config = dict(
    n_layer=13,
    d_model=256,
    n_head=8,
    n_kv_head=8,
    head_dim=32,
    d_mlp=256,
    vocab_size=1024,
    activation='swiglu',
    norm='rmsnorm',
    norm_place='pre',
    norm_eps=1e-05,
    positions='rope',
    rope_base=9720.0,
    rope_fraction=1.0,
    qk_norm=False,
    attn_scale=0.177,
    bias='none',
    tie_embeddings=False,
    parallel_block=False,
    init='uniform',
    init_std_qkv=0.0412,
    init_std_o=0.0,
    init_std_up=0.0412,
    init_std_down=0.0,
    init_mimetic=0.5,
    optimizer='soap_variant',
    lr=0.00466,
    beta1=0.95,
    beta2=0.98,
    weight_decay=0.12,
    lr_head=0.00849,
    grad_clip=0.5,
    warmup_steps=200,
    schedule='wsd',
    decay_fraction=0.856,
    decay_shape='linear',
    final_lr_fraction=0.0,
    batch_tokens=[16384, 32768, 49152],
    seq_len=256,
    doc_mask=True,
    z_loss=1e-05,
    train_tokens=107400000,
    steps=3693,
    dataset='wikipedia_en',
)
Each number is 500 + 50 x the weight over the matrix's rms, rounded and kept within 0 to 999. Layers, rows and columns count from 0. Numbers have three digits each.

# layer 3 MLP down (transposed), 256x256, rms 0.146, rows 158-194, columns 0-127
577473508399529520452497478573483473463521555548492474562516443417522651495517493626498565471486576520511425474584551485457413463567537484451540550462552508403526464472473513641528469451505600478396583477450605465477520541554519616571539442433460443510550444493494492573482595480518550577543464453432499422522539477504489530503469478526453532547553484520487523540480497433508571476506
453498567576533484521531460531578537505445371554539410456523476585381488489451467449459497505518509473508451532547494455478525529561588473461491445392552489483405514583501460546496507501518538461570438495508432546478465487483540554614489465477470437421468459526455546508472457498580549513545448506437523530450460496503567542523516582486487547493524587496498518488547472528541466552491
487466552471458447448503537488434454513456512459490546384564504534469492501474544518572496456513437466457471411482513433565498391514503548533495532536499490434526555481436573420469522558611498457544488535531616494462436373484497622455469435488453445474496546469473541574446521559512568564506493505477440465564551577449384500429531476485421526431470514549471628465481485543522415445443
499443471502517557391484484444457486484491509515537431489520564499519549480541467528496415450523534514494516423438570556444482586499638552550370379465521492520540523466511421491509518489478497526524479455456540467526515504534550392533494454420467481507574566582476473496431539527419589490472497520526416531394509451433527541450460500499475573456551552512423481476492460478497484523549
526415398513443567501517484533521474521449482560563530526526614455541445570509504531472440485575530478472355495455533440434493457457505604555424466540459516583434406519542510586564516562460529447536509509509472493486459515486482473554444395541468464457483483531391450548524425512464439481487508487533457437509526525493517473542528443413616440562492497554501448447500554384486546572553
475520475538471474581516580563499524526506495487408577501496518535445512489545445473500539449485489546476483573439677452557523570567527528509475458475534566468532622484558536436476519520514557474472457487493554583474494569573491480539554452502601500409588527544449469462520445409449499434395470493516527530447451523470507523579433519698481442467583552612405429496521572518503448487483
550411397506450511556500526485447418445623498511451494505517428534480443472434466547526571534511569461564452498521512529533460515504595526558509524510476525536549443454502528539525510444472468447544449526499493486544444462500425415504517394625535435514474491561405519477553462563504452447419462469490553519604433378490474508513585646505460550549673549596491539476557575578369527496429
458562506485371519433580431505518477506469546433506517505606561489559533496522474529518439543443423552522468492512521499536518439458591502504608517516475439525596453468577409523463544524591478467502459514452485467485609490531530493512483575486437568566466538478440489610548534523587379536509430480517480557437549515552534456553449484461527541562500484534518483570561499532534464530452
488425525519502581507471559384423471573527528484482480524556439508484519571549488611508526474493506484560530549464468473424520440509528437466485519506445464495556421527477453535518453410532501541533532500524538521557548434483440483448510513430434453565598454464508489430498538539420520527490482511596534523554509550447503537530453491462407508526527435511527547491471574425434473460605
462549501502480465538530454417497527478541505559529478454502539519458433441590400509511509499489568537506502524520541618498383489558526481541455503474415461537546524394510394446533471478580576472415504528496506464483426512486510528503446446529570519452542525430614480566537531459410480525514501422577480566493589525560534451487422508514487542548458485543602541512490446546437504523520
503470455337530512515593546585543511532539456546477422523427512441543543537437468544438501524592544415395538474535478522533507580466463440390564600547522472485549466519534620532483573477424504447519485537479543525575525418518412531537540521562416511459603415498551440483443499514483504578502369510498469485551547414537490532421551529476511512456566468483535563436603485508451511455479
466535536557519452543586440495562431547447585493500540464556477477491449520488479459473578550544542501444560409479489427478527473440542473479447507532511447505470411540445461470523453410610531519494447540500552474537535514447483412539438472509453512489550526535562514452523598549490490492524396518563524469552540429512516457543479551406509544635484439550419461519542458435519547451519
542500502413543586576517546449508538508481567477381532523496426455564451557482500584544471548563470561442485476497478453449602549472469472615535404413554480466460546572577475430531509426496471537507497519457567518511475574574449546464493548461500482442561364472493475542498504474374525514528519484439431538462498537473458481517590504510565505475533477545549511551523489558540513376495
519425506532547495474495434537569572505561536505520509436489527486573535439481504460481543585495507526443370521473585566362452503557552489457580525511453462462583482522499451515331564453489460506462458556505439530456537498479462454587518469466461495497506589470545494493501451507520556501415587409510519496562507474514550537536579570477511450433432602439502530531514589487420525478458
556597499471520478470508526615589544541492497519447466521599504608450464544440438399618506522480493556553541501475541505510609486507354503358547593564567504486488489477482547521480455551492512444560492526453488456470610524449377461447428473502610555503476536505501468566472503417496495487577506538497501481396479468451508562588533414491493488519538452511571468421495521553511524553487
549601466471466568513430477559455529539525479502436465459556540504467417463477524605474504515490519484446490421585568616485460485476498539393410475390532520466486470497559597398455504562514347422577474486513536518407569528442494479484577507497495517537505446470546554461559502532537565445486537538579606566470427358585476563502539436466431489470515494359483446521480501511530483406505
481548452432482526504543478477490529512458509483479528524498514490440575450469633457527502521586484485486535486403558521553529552409445663517495425482457426487491555418486597483514460498509578549566433478515463520549498433503470423526552514576463450471436527512501514401459522459483521517477490511484521470471511362485466453605519530550559540464473512499551552489406595429508528473529
553467532557494520507546510546576549496509548494530559516490500494529516471509541524565510542532557524556404427489512550446479571504437480570460507476445553466492444476478492506533478517434505462487452460397612485508517412499465432598485509460550544462497519605572603426482447488472497425480566441454474601414523538460532467447539514485530495560524453516540507509358523507450433458517
450565547540451559589487511473525447426602507548422470558560460400509541524495496409553398483504545509572542459446485505499510506541614529530468430479526541506456630480493504502571395346491582504513371444489487505555440464515427433500536392542462553574574505592444538525502439525547419553451465436510556422440487402470497503501507479570497553473556475516532422479537521472543442562572
493502530487422544440590514528478454576493510561498518512496464577512538480556436593499535546398426393470509427468442469563518468612562472430503557476415492476542529533438365519511440539500507515605505538470542481415440519403511522485506529622517510588492523462560509571571554633537504485560556513439596514541471540472513425518509505536538541556465407494560457426425367603553519468576
502444489579506514431396448611408509478521572526427427459499521527419490523538559572485495489598401463510546534521506494428578557502433556385512459462436489516477539467480524449493409521546432508561374463522488467399514487535528507443525452531552570483529444547449531498510492467513588460449414460422494427509528518546591523522506532461463442451520428537447441532472513459487525514534
630511508490549499482526549509451631392506417489468536523449555501526464426501486566447532570470564523436622507563552507488497444544433443554434506514553452522489595517495591501464526538490567560478421553523540615420618579555496538468576399502479511450498530509615420446534511442499413503468492501520419524538466477492434490471443626467489412551538512550558537517546429537437489485556
423561524507519550523488462462584545494468461539467467478455523463398512518485512494481457462510433503469533499604558482507508525520562426488539560522460517397584475462528526410445460505493541546471381520544527514524496499456436532429525533487534530566517455505451504484492474488486496533488451394518442637490518522450473549531481474445495500509474541533511478515627448593481498494415
561507432554462493347572556542481470493472405433475510534520366429399522439524525531517530505472485472545443538459426491488610507474457383440455527521593490533503580531523516549481478566519561581439464436522457547559518485456507546541490514588454411517544488514532460464527428539512413517525447457501510570497633537499468454448420562532488445525514426448503484482591373552484385480570
493488477519494453536542427450562473525536393474479498443469606448480528512491533573423428498555564488508443484556566517411467477437462496497552468507456391518527486463456418562539465487549412512382514465406548563483532457514604482566466518538510548484479468465479508580563460481544452387563518583575548492578534508591535486515480563556464524487545463532634454535498461480481504518608
507412477528558435540507489414468453579503484426452526485515436455469547473511482535539518576586506522426640551472421543492456463567455411576529496476515568483557416519437577501524501525547487481474560465501561441516546423510437494515421504461492534568502611527598466530454550537448496515523508519505499490535582525475592527490531483571500518531516559458479510474512367575471542438537
566561547471511434545529554526498471516472519496497542542486367541537442533567489491615520502545468503609474490522464468586443590478519533484465458492535498608440526635477546493505549490536466460588663445455456564470452539486562448469496544564500548564602530474549445551513434560539451507504412536483521445415576505516506479550489535556581557531514463467465526477504581508506484555530
512612485446519563515497472495515499481551440460500646534439528415427520513478440480433560531570395454539478480492555497452519478521480466513433501476564477432575621434536485466582520497463594480548481518448535470472470519561417466454426512589507462457553460535461497590455560539502458480482446493538505528485492549532469520521510501471453427537571488485545529393551528502472346462542
484523456493570468486489533449497462529517475514452507422503590447465529484488515401504491483590527473483471481488439446533420574569531514593491488492534457556393529541474527545524537497524465605475442571544513465428533560390460606484463524578540548551420463508434456458494511486471552559528502563490418633575531557572491488411518450490481485497431477539448523578491436480491511564520
505506566498514470525518492438522560506509564487543487431466482480606560575542475456540538508573450556496560442368513535492508442576549560522459469471428505394484476521438442470526523439468464572539495400458572571502493470551540579534576512559510498555516560464560482537507486446515515560497490518531541554388404641506500554575528534490473491475516434473538535403624456561526472530558
587411511572579541497508497468513557642419547523536553508429520470523503514583551485499497476551446462523433440498541503519499452434461495550517494447449505501517529497547519508440383521520451543428523567441449532591480481499496468488515471432528437529520476430510411542526465420497507436535481587567490423464458546431491496567568468635529516599456519472489477483433511564494539533520
477483449553480508452486380465540479440592469563484538503543511472540549439473552529548462542533424487509519456498507485496449539503478448511438524541474421464533534566547524480477496521533550647400463514487470488517506433503454466524442494477434538446482540507497481483436506517480534495528542486568479484537592474532549557504497498546510420454495482518469501553473529534517507546409
519494525510588513565597533581441421373539553413499525542423481476505379498540497426539529500528528457530552442473465369493495430454571521523435481462491548545440551469451514509525557516531614438550435459461536508539555495510493409418492505522525500452500461433557501555508529490559546460521482564527481473477460448615479511507440451496532538477398576550479474513552532445512426507411
492605572547472519506452496418537480474432448494428565569418491608474455448479558534586444614519570487494478512539555445362587377502425511551588536503449583530543480460429468548536528520415555464513505508539614441499421518532477507468545502519505492441537564503465529458479528558558459441467415450452480461508553457494423618549546498450475556569495444554489581476525514514535469508450
566489561422574496446420425544568588495541472525569555494522393510482540510508528565488598447528510468471488443496540527459446460518496550491548496438523457463553534457474535461516495546473574476509498474573413424500499655503405459413566567469493544550505525494543495452549527567432519499603499450535421500451478486472495480459509551412448499480421526415451483547489505489453534460472
532503526401547544549510577525545507483512481437532563498534485545544620454543494520535600522513492499479477532514585507502442582557464544522425477414559538569460591521531455526568528552498561572460384464518440456502484451544426534522487394574512524494524516473556455417423484513468493500460471573466485487448393515580533377436552513435593468413512506560446567554494428459424579458506
444522465456514450453435533509502501483516546544540408577532501477461485532552440457491472580546493488584483540511530543511467551516425471520517580557473422534479510541484598463441443423508557524520537549490504472557542554507460532460590488506421491513506637396467519444517511554455399544462517560483512517561518501455476540445426454446452512479509549544615494462550479431526564495496
# layer 3 MLP gate, 256x256, rms 0.155, rows 159-194, columns 0-127
501469515472569526417467517507487563562529607606477525541516550424460494429488424493554531526510528527394492446429535537467487471473491500541408514470504609471478469517513430464573479491558485490525487458469430430532563462486622601442431528546515561352423483525408536562490550565522530474580460434530491539481567459476444432499570546520457470562529437539537498494474515391521502491535
480603570503577531493459494645506537451479512504622511510439516481501507594555537507499470543578583537547536449570454507501538522477428565432545436520509538503552437556498470474454474507419477527441504468497472462517581554551458441450563604558500512506519467538598476512437489475503524499550572469447505522549501401644506560525436594450550505511497526466502508491448566474526540540524
463538526423448577498546518540451552407619508537532443449523515501510426494460496514455521451541468524468604451417533530502480579425470554514592494491372535520461517427525493512481549520486667448411420515370383509442473514494468551432478488594483422482492484441606546432563600530350489474432469528464554524475522451533445496526487441495464421534454526429567542499485527573452471500403
437596558529393420433433475516584485469447437472513463461434521413480352482646425506571375527421489461504573461411535438443471545521451488524487500505491513542574502489590501537486524529634466556568462413491502487462391513508482516481507518459459522441440521479527556440462453545572537497570527482527371425534463474503509529597537557517471494493439519510505499540516499500478554437575
512501544452473570487495514521573519541502408519566470580513469526604563476449435395449539438359409554407490502468554538495511492543523545505483487486531436556489509520530515495488476543546444512432485590573525481430522528467501548494483432546580496515502550486458504401488507488546408435472482542510486472466517524571555466557546444474493467500529549529502459435488541512525398458430
522464493441471491446544546496570452463470473536498478542553508614520458546507553579577512464454540429532476446585386552532470503507490489592500617409515532454607493546519595585383461526422488519565510481484555560493522505456557485441566551617511505496533478600479472582477586502496562520473476499499504459641478474467476507462490645503561538517534563473519502476494503575514432482496
475458444470455485512415499521462537459471521449553403415474525585530474531540450439454479481462485539472471542405486503469539530478485476467403442497450494512558436517595498461440467542497626650458475463606479469524500513417492489527572448564494513484500395518492532529561496526577453509536502491494521435511477546569556509476439532470521554403471482506526439615463487463435475553417
484463541472498520542503478484443586512527453460477587471481605424494519409592517437442534491533459450431426436596519527528433455438442531511491476420544475601556538513405562513530500469507495472603571490502501436393461393454448509601472537561527512452434577427511464515548533482573480457457439483419540460406584572512562519454416559436444555573554502541540575605488506468563470506451
426476459536567484525575466457507499505647575563448484509477513544441503444484537585471460513518479471475501592470471395498562413474516482483528601539445499535450472489524443502487496503458468526450553475490512450470430420501507474475412527537501476409486464513586502502608499538451476544487423526495446479435509446441497411447486577522482472507553458443554455539416538446504556459540
490523489471452481502516508487507478576440508567551510393433587394464483523431434466480471609533446468414409486542558483594480478472433511498557504465482511486468424642446523507506547453514480506499517436494490586466606445459521491460517518560408465508461528512594501476652482511511473536490421486488475484537444427540470492438523457433478518448552479576486409485506514489589526454581
512544469466498519534457564468490514528549656442466470514524539493491463433527451519522451578474469527581542475490522500495511463479467464489456463550538487430515460501444536489512469465421491449479503515483475447471476552416462472493536511480532459511497538483513476504553622472530530499603481489398487453567548558516504466494428569546476387562427542328573473475496439612573447542537
446529473537545567435474530546476548484541471597569513467401400432579536497563555533598477539426488476459584447588528413540415460588537571504500415414522508492492481437540436469581534524493538474513519470500470577425610491476500532545501523493508537503537574407473516538482497462494512481468507507524446484507483532498499518391588467485554461534550546563505615499493453565547602558545
601566490421412344507537545476504598451493449561538609530515527535538452525466507507489536520532588498481555485431585532494477534532460503506491472571456478547451543560563493463471447453477581562496414507535402489497468514405503531536493510550499573496451441595399506504462493503542514450539462539510445564463540539441464498450570477499507474528565421524560451542453387475592397599576
558588618476415514503482464523520481438487414618483518450470473533479483601449469470454466483483538586492621489445498511498487515460463564515519525588476428436447540584492526478529601545536586581481525502426479593512488501472431493432421549453525516456490493460447477486502451459491432464447587625548480552465451503436442611512409481599470410532529561492567517469510504457512450468586
519609490554535421322470474554551489490480452477390517598515478493410495471513467539606525615412544398448492386526477491583526538499527549539461595422438442484561518569530513446489511480476411510463567616470545411490514399442539514532417593494466515432533544438529474470599461487540454515503414549416483545557512530516432563509500383528449623504486380538498612523528575517555530416586
470515587522503450483442534443485550530517545477555569404488385511515463504553519581444610431466512591469497596499522496387511410487521452529504537565511515549440466520465446698557505599481387404422500510561518573502443534586547457468553467467570500476462400448522526456486530469481589551517395498543474439470509528527604491529582476523519566424535462534607466490576413554428484523386
560536486537502509464525564482515437508560549439473520487524509525540465481425497513480498575550495521473568498498536460528554462502499437496575456478535509561448533489521449545565510471499469479421531527422521424493469528436481524519485432554476449468494507492563509495503527586498439454537484433535464502525525418516481492577408509488459520565526498459513551500460500469508514533529
539584572465457439459525470466481530419494500434458491524416572494505472484505567493508530471525515586523433519512532498448505547429434489519546526536516491545581498397457613618448408482482452384462498518501519492428558535499507556531516554711488481462497580473432468595627468560592549546421514541650574472523472498448574499563488449452584536495560433507614405486507533538454485584533
468495493504473470448517476514490416500427449493506457515473441509464491567543491478523692554489450477610514473496457511563511468588519454546447445476431491517549533416477511570524488435511491511494560387511537506404535555483529497528592488452501578580527427616512505400574532532508505543621514564440466469477512440532473475522503561458476437655506507485496413546489349445481533456463
423447444476489486505512532409413555554470446511550511511491455421466439574390443502603527536536524514506455458573471433495452520498470583503502477538459477467506469446496493548509444536548436499495532465531449538534419447429635564588537429448509495487503471540637574563609480575425482407481471458470499570477460509394377465477431599528543502456480541536649428462397569455516420535498
459499468470455540516441511424588517539460467506639490490447481392505472507524518474455473422534392508424435595552536546424501575529380566455622456481518479528368456551538577543571520550493465508548518648480489485582473479476370421551448555445511446560481475548519496470594453507582516509512561505536475449508530498511586510453460438459514446416535498497420603508431541431541572511468
429495442398590483570477484483469530552473499395537535581486475581384455481506475451420443515543427439540488470610476516537483549507475557473464432518504496594472522579507471560423473463511556455458450464562512514506536550419549636517493475466505486489566410484434482542437468421483443576521490547574426504534595468435435427527472524496447508517571523648582468483536526509529516448576
467490432490513476502512451428486367565570522554537490509529548507603504456536464498475453479487478630518463509518511527553510522483518442416403435521532477486488477414479574451518559471481399466591469586477475366559460547520559457526445423468485467526517476501472483423501523419522561538468452530493544501411543525552558449450473479534460393528549488378434547448556516553504503596465
410486568538555486553476532530493496631503460472433431464558529503459496528563570497465550540531485430421372462506515450573481406468454542495430488484461529520536400470592599445486443499543459499470405581478482496452523500509549513564468461560477538455496459563484383549467493505555468478469505494519503514542478490413489591491485509517500476526591540621533545489492559454518391559514
558530471465496411499499483411534543574507511451542474502506477421544515499523466510495447521538514533521570583467444478468415467442487483493481592454513557502410455519419518454526443533558463477483547479479486521538499422501531439440500571427531488507502498481521438528512475566460486466443568505565489486487474412489476375560488410515554524482525578564596448510408485503501415550478
462494401440617585462439528440571413546461498482603492556546537535415547536468402510561575509510463418475458376429504426537489478475493462502446484530499508524516483468386434566470533449555495551529491498573498541567553490450539511514438588547458451444448549579476469501584472513445556431583465503519431508443480419429490521552476616459586532502489532548525585562570569516553547491515
598447574473410444439510519533511539535403480517539450533548522512552494549469550513471530518453559436477569476479500529547500498490495479559487606462481559443370506534430519603550443590422462459594456483472553491495421428499460490425476457484501406573604525518486515449470559440541403524540463593557509516525546547519525526457556474588439507424469504594489417431564502495528433521546
363464506577529490507524510419414405592563518486414505422537488490402523507414535474559498422622503503598527510472489499494531440517412584560522430505502566510470474526460387534484582486613542518480523474463528542449420502428604493503560495482570505510514462492511453567453512480534475533502478478578529499477436523487535540537544448547366527493591504475481607519413560474494487452483
439532603519343441507520479502485474487509538493576541522523583437509496450527569525404553467493525519540408551461496512437470541463528512491532493324597485491508458415596535457500522547510530557601545540537590533503506560561456505465522471509530520492491529442495505569493470468542515477517485576427510525412537408471520574634548451555561426507500465457437449451532418442505504581439
483459487477484475460435512448401421479506428494572557497526569496492416487499504517548515543583485428610499464530443506463430439479569489486519537551488539491438477488438483464597489436434612455477526404571426436537407510507529495358577475486482555486480515462520445605564494497430420501484515473552527560557485387471512523510482533497498525552657473485544522411542526492489426547527
464505588538583523540466543413540535472496438455532514475510501511507470518483513488524581582504554471465544567478508478474553438467489527389525516439426561447506525516531466489426449496445481428619453541486452490524439558526542545549550488553518425508517460491507489463496506453522543517523475507488473509564550451496478498556518516482482488450465511420495458484641556532403440489532
439533578612484479552525440461559497406398453505571417450458427471469518495594602391516530551466457516534483560549584485480452454436588478473500471519520420527504579624429541459593558407481465583595509466499504496472551453511470519427442392523499503491493403578511596525566556500534499589543589455413490464479361519551530489507547560511515545448568560473543542510443586496490498554545
560502622559556468520404435452479489480492420452563423556505547452444516512489492544489516419453473487515485496504494407415434563536509492504521434521456573446527536462435500585529530488535533437448555592460596544557500471519497431571400469459491537412433503489531566551614471521518359369514490478452453594482564427524419446508479435474393490616586569619614384482546518449441509483527
430431524473508439556502508444475504439517550511528536523553402481432488409514522496496515416560512467507529504494466525623486480484459523494480454468478510472482467523521576439493490511437486540447392501467510442436496555552500472460437502496553496502492499442493520480523581498490503516472494462545506472531493542467437476485545475461541438545461511507545457421487466413595469535580
504460473513512458515461514566546544525411452467515498518382471492596445525449487384593576486364518569494505452510503500531476607531483553562388538483577501569429524520427550565464588430505494556570443605511500426426469498499553561524464456501517390418508538512499516491509535552441484530501586593497426579535490441511497565501540458533462531483593570537555532578433535513541424595405
481570556471432509509435438496452431483426465502567508494602514489430494441454473508429536520630470495523481537408468493519531490516549489509412462422508504485452553483475417539550448503497437514473539531542505591508553493543532505453536458527460493597425422465562581463516544463465438516470523489511489558467525545562462510503500532502467624548421471460505470557484481464439592459468
# layer 3 MLP up, 256x256, rms 0.155, rows 159-194, columns 0-127
498477498410490467479593531506485524472573473454513471469527508582512518495541391522430500473468411512409493507533453479509524551424435511522511546450456551437454480550455594553565475466535523486487406484499508466523539545513413484583458392492549466601533458528560557528465512494561455564523445436496537424478429503563528510574517500473491546551541526512523409584455562563653545467474
508487403422477501472472582396567487540494433540520529511509493478441484548506505487511430501463435497429449494419557487466457481534560459535438547431488505475474511421408530561558472536535503497511489512514567524556423554476511578459381538414495427527522465494456544516537460531523517521464475538566429538481478483434473494537652456563472472475587485525569488492605486541474528509472
525502508526494593543542479546515483435448603374487518595475576572484511408537463521582528516509408402539388452475506484488442483608538441507441444462525498531509527482531455394544417494511495514440534450531574429456532452498601465506441449428502511503504504528567530456523487414479499413564413459449445482547481549407548544411428496505543522420554537576446463483443486401499585455449
493411446516556583517530443547568453509561618449411471527617488518518493518460517540508498515407512484547528454454544448427512471486535539500471536525527429524480442486466508506538447513470430486482529461603545465543608557386496515592526556570504467535544543519549385485473494534550468433489486515563627620562428649419469382452473407409481553489446550509481517492555465656473497582461
470445581493547571487529561493597513560534453548450486458506470532449520295480554434457512484451377480416465440503487502490537465507521510509463500546519491528532538492475475510471488462551443521452543533562480505464486502502484470460481447593547542544441556439518557470581461472473442582439502492457533481481535526552546471564451535483492506504552421393489567520446514381578480491446
479485521489528529490501515506492444500555489433405541515551506481489540456463524467497598508570585563542536492458562559486540491497535592525528472539483507524579480402579439530527489525483439487574520472463480539565383566538489462429552502467450591527511536404540579580511525443504476514503453522465448537537458493519390505561499484393457508591434577491525502534451523596492506486469
564534533458526643526538553399434418489538513565511492534447558538509495491438529523538492509548529478524533493505504582468459518629552554488533561561513464461481462549367535483473562450476398403576484486488437474545445448481461517364448547411526476571574458519509495531508492535497534530477500513457421524481487494478439535492465404498432569590459510509594522385504484559568513502560
625428477494562509514502457466455539446496464581375555468495604498497435375579495420428502493510562593466373455539498479588534412461441551472477477539575478491532514513508519434532481521459496545500530483549444373467534414496455497529385486506476494458459457460479513522554518505565436473491483469527445479511513554523566527474522427364489547581503534542533582543535458423487492494586
438560422540551535449527460406461520538661580533422507518482460560486557481521503522479432500498516463497470570557463441508515395479537547466524547503476500569473499496476465510427428498490470446448534502464477463512487483531477466479433494529534493495501458543550472508555536556431539471505502518479447464430550489489485469365480580448493465562565457440538467567414561466482490438511
550529431519515498477469557461485524548492530530531587448567594410480527493509429499514461470526484445425481455479504518527502467440456420528519476406487511462473493557493434520561479514518508559512516463540472545461550505524515527480589432571477499479417464473487487509460558542497490552497481398523403465527476470516444509517565557525511546465479500532489386527511549507544452483479
371567492575460509525481519507524516511566524469429551507563433440548487463584577418500495405450466428506380474472477444460513539522538587460545431425504472517515523513431474401538495536491569476511571465430542475540464490502517512510525424624495310473401524469389506519502446508501484421533538474528518399535556517503485498499550551450427477509511547541571469478415560442574516570593
598532450499594371541481480518533462458463589461463460570550471588556458462411446469444499565496502486546554458558420493476445548542507505485540521504511530470486464477483464600416525462526480497451509474474492453521464460453525504453518489527494539533427514477426444451462479463505438461450575506508481518455489483487506420559546584516543540507449542573580351441524511486512416382496
549518553587550424386536521547482485410505559496478503449508511526481511426466579435539461595435567536523531558555571549518449541424577495511467521491492560427532547472510480459581532485444511468431487474562577586397407565514481512509471531525433476448462606495481545523518512517484604523522634419428455466480492472481426475603575506501480608464525473455550440499492505508586476579507
590558543443513517531556485586512570429565378599489473462458515534466464524474503446448495479507509581513561512363448494603563521529504553619507535546474562481425541510452562534549563568541576582430527474467461570553504466451508522388427586492452536466467475473506455523532538447498482529454470529539405477451471476469468565510447355521481471528544514494640380479427481514545449499616
507599366468498482523571567478493478520540538455589565462451498545443534547484503584584503562404451491571461507539540517512466481438496505532555456499482517551601466476495610437466490624490531436705421456543454457485367500504503552514490525522501462453425529490524506426549507492374444446530454456417526443473449489635515628422525418456518536531457466398473480498505415529528368521476
492456495525456542515535442460524503484449452453456472496533430505461571402472452430540470531543556393373560546448559565483448616455450488543535512412535543454540480442483441527512419506500482542516536369503362528427600454437530576549480528437449586622482523529410492496610381438508422486506619492482555468554411497497425440590496465498526490476559522453421519515488556485573515615571
529514544517493503528527446568502531504462541532477524399530406490503581561511445519566507451521461504548447488521424481471507474549477516513457419499497511526532535569522464491551439550438469482562426436481543510483510436517438522463453551437536481441536436515507548513539489476471515450484531512424556542430518463550579503496614529517534533382494534472510483511447465555535481501477
545462545531483489538484444496559512422510497451460596467550462543446469533566515455513466538466584465544392510487422432477518505567584577519443491464479491519542477548534577668529406507480529315532464400582562575493584513397505573519496575506524429483535562543426485446527487513492565484477488621553563554480511415428483424545523549422499468559514370519515467443498524591621470514502
478515420422495504483570409565476432482490443461551491455478583504489498514521495562500649503548511433605599432375549549494489418542375510489518468452456432525467456514419462514448477448522561585468476547468453477474498501449560554430550493502548503519431464623549443413593508565478556460510464599489448437460473532495556480494457583456484348603513560519498533541502465486534456453507
482440488612525468559522456557505397396442549500407417442498472502471516404499524578501500531562523500384491509499380415441495473341529499454556478575531439493449501514458406495592495534495555557575476517344470557477518471506506451467542459521551509478522456488422578593497480460515423504405520550433410492453468551563500534507534426392511529513487454532504479483413445501441563525478
504471576481585449475464413525436533495537556473342434512539496542483539578438486462488548498570584505466492441528454455548557433511512534467462473525479545491578514447531496489475432521498546466462476408558544511470433505554530561419489536549453552501577523495467491556447540495482476482464470521543488532518531434423411532554546524563460561480531428514471432486521517535535431517498
569442476521433500451534504529511524485571488600467439428507527465627531539434547554492576478485536535416547534516561514475492408497519514477546579508519526441513499442474474474635509575494455518527459569463499429516351418538416401513542498526473490527476575493553485472535561574541493343505532478518536486448446537553507525440526443435592555526512509328463552453441511434483529524489
536551555521580492467620616514500592402526550484437434512579416444494441558527452516490567504459611452478507511597501579494489528526530524471495544579456482522468596508459473588516464557495525452564516441476499551495550551479546483539476513487426472486510470559491494483537515601529506472551533407585441529473477482583533537472473473501570459462475416501463484575516457542421537508531
499464572492485521521464542554493476547441457499514493471509462437493508543461488513478441536507534502427534478560470531570544533501549514517615428481529444594509539485472471447527466544583466505443526519416495487490449437471553535391526503605558542443510580562531533514403459422499598541507452543450493497452461517571465499412546486540580454496500565463585586553433466450552510509479
508505467446510478552481474471568459462545571470534478571548501405533546422484522515573474504524488525475592525490429484485436534528478540488555542448494529477559504481537580459521551589484479484557566512394528462586478543515599529454532491372494450536452475507462441512507504493439536448474440452517493504544427547521492508546528397440490534441570542471566542457455499481466488489505
436485454475559464481519462420507588533457439547448512453486549519581619529576446490439477471523531459555549503431555509494378501445489453494539445545413541561477484513542498564486375518367558477485515546525448535550498487518531450450483603514415477537484422462448413558479469487498566558538514461556400494466432461490452539485597507506561532550491493445468561499498549464467576531499
462608551470465605502459554490464534521474461480471541471470521455446478460543508444443499585535458468466351511429439461523582453474537467477488469492529552465645638456547601461554528451515575465534512546517541446470540582532436482485531528432452483462518408528571486556526531574546537498423570437463452515520484595540522448502441622557528556492607476428541457569555442400426496504419
556487504448506518499549547486550505421425478465482546446475481419423550465586477531524392542537605454466498545444465417522460512520493605495531446542550507551518507470538519520579468468503578428471464578501422501504419458537494450490587516598546498517495517470668574504581555504585506459570544539514441569549383504481535435535493516500503436544526639505499460500491515507590555426492
504473473594503462541583551476520556437448439526424359483516574571501486427559433470496553546521588477411528452611446485509607456534505515464471570621419598477428545522458536504427521437441428530480502473478429463535527497476488447577442530473429600551517536492539517480514526489504513597432532498602524473480385598499356514434449504427511532459553528557496515533496483566509559457533
500550444474486569477453504490516447497491506481397514508510528435501473507458531594505458469475561457545577487595555537606472476487517499528521502490519495489470504536498425419461458572545591502497500513433482445456492491414439532506462445508466490533430445525453483560476532399402442560512518470382432517588484504444472519412484453499492464415522508465542554515477571503526496484496
558472433472408472428448472561398432522502593555484495498444485480521520492553476515523480405515408570541466446525447531482460589535553518651511535611537442519490537477461525466476537545531533605396536466512572507422591515529448463479438513444522549489476554502499558569507452544537479548494547507566518454444538539507509456484450468569460522533527482601492498535487478447555586496463
565558409503529480587500519504617447431482462464441448509518552495448541362550592432507476495492485498421508531528476541475462537530515515544467559583569508457517456605508525522466475462477429463453504590572482529524563430450506533485478457438514427466426389558575742547435539525485489519501535489468563583475435480507578479529551486433446501502559548548487596502438493515449521481577
452516513445447518509495467326450556556534454483460486599429556517487465501400401536509451599500444597509481439485561570475507453459482542546567483551569494596411476479381567511560540547470433507533523555482523510570520597474651587500551455513476488362527552488461461537561497469514428538451467517478462499477606548550455517510492512531492600542522547513537452530559431405480456525503
432472550444562472528516546535525494479480556488525422562564429497483511441521516472486565540540473509494474524519434518551462403492499522539415459475533511480505486498536545532528462450470528490459500420557531539520511530493524483549406464538521516498503658450489560557518513507460499448543546477565475506457502502443445492489561523470476454570517496525474395515408397457536460468525
506484457529541429515509530476574508467391517521588536511393425481556471457508473369553618503325494566434551502512536506538486496543479540588438525562549445549458513546431466469501561413478471494559477554518491452439505554565513573616529420500519352416472489553528477499546514502479572480435533561456433572475503527508576592550605484476536588475532480564592556514398534565486420602391
622468508498531456488442505568474521444546531490475558444534477476474498537454476528523458536512451438522526457501494422527437584426484516450421498470491558570505507510520460566436516482496545508567514454486490408496492509455445536513529514479420520537501506533551540496522544599449495489482535494523513595535521551579433543512391474512519492485437482425512446426477517587556498439648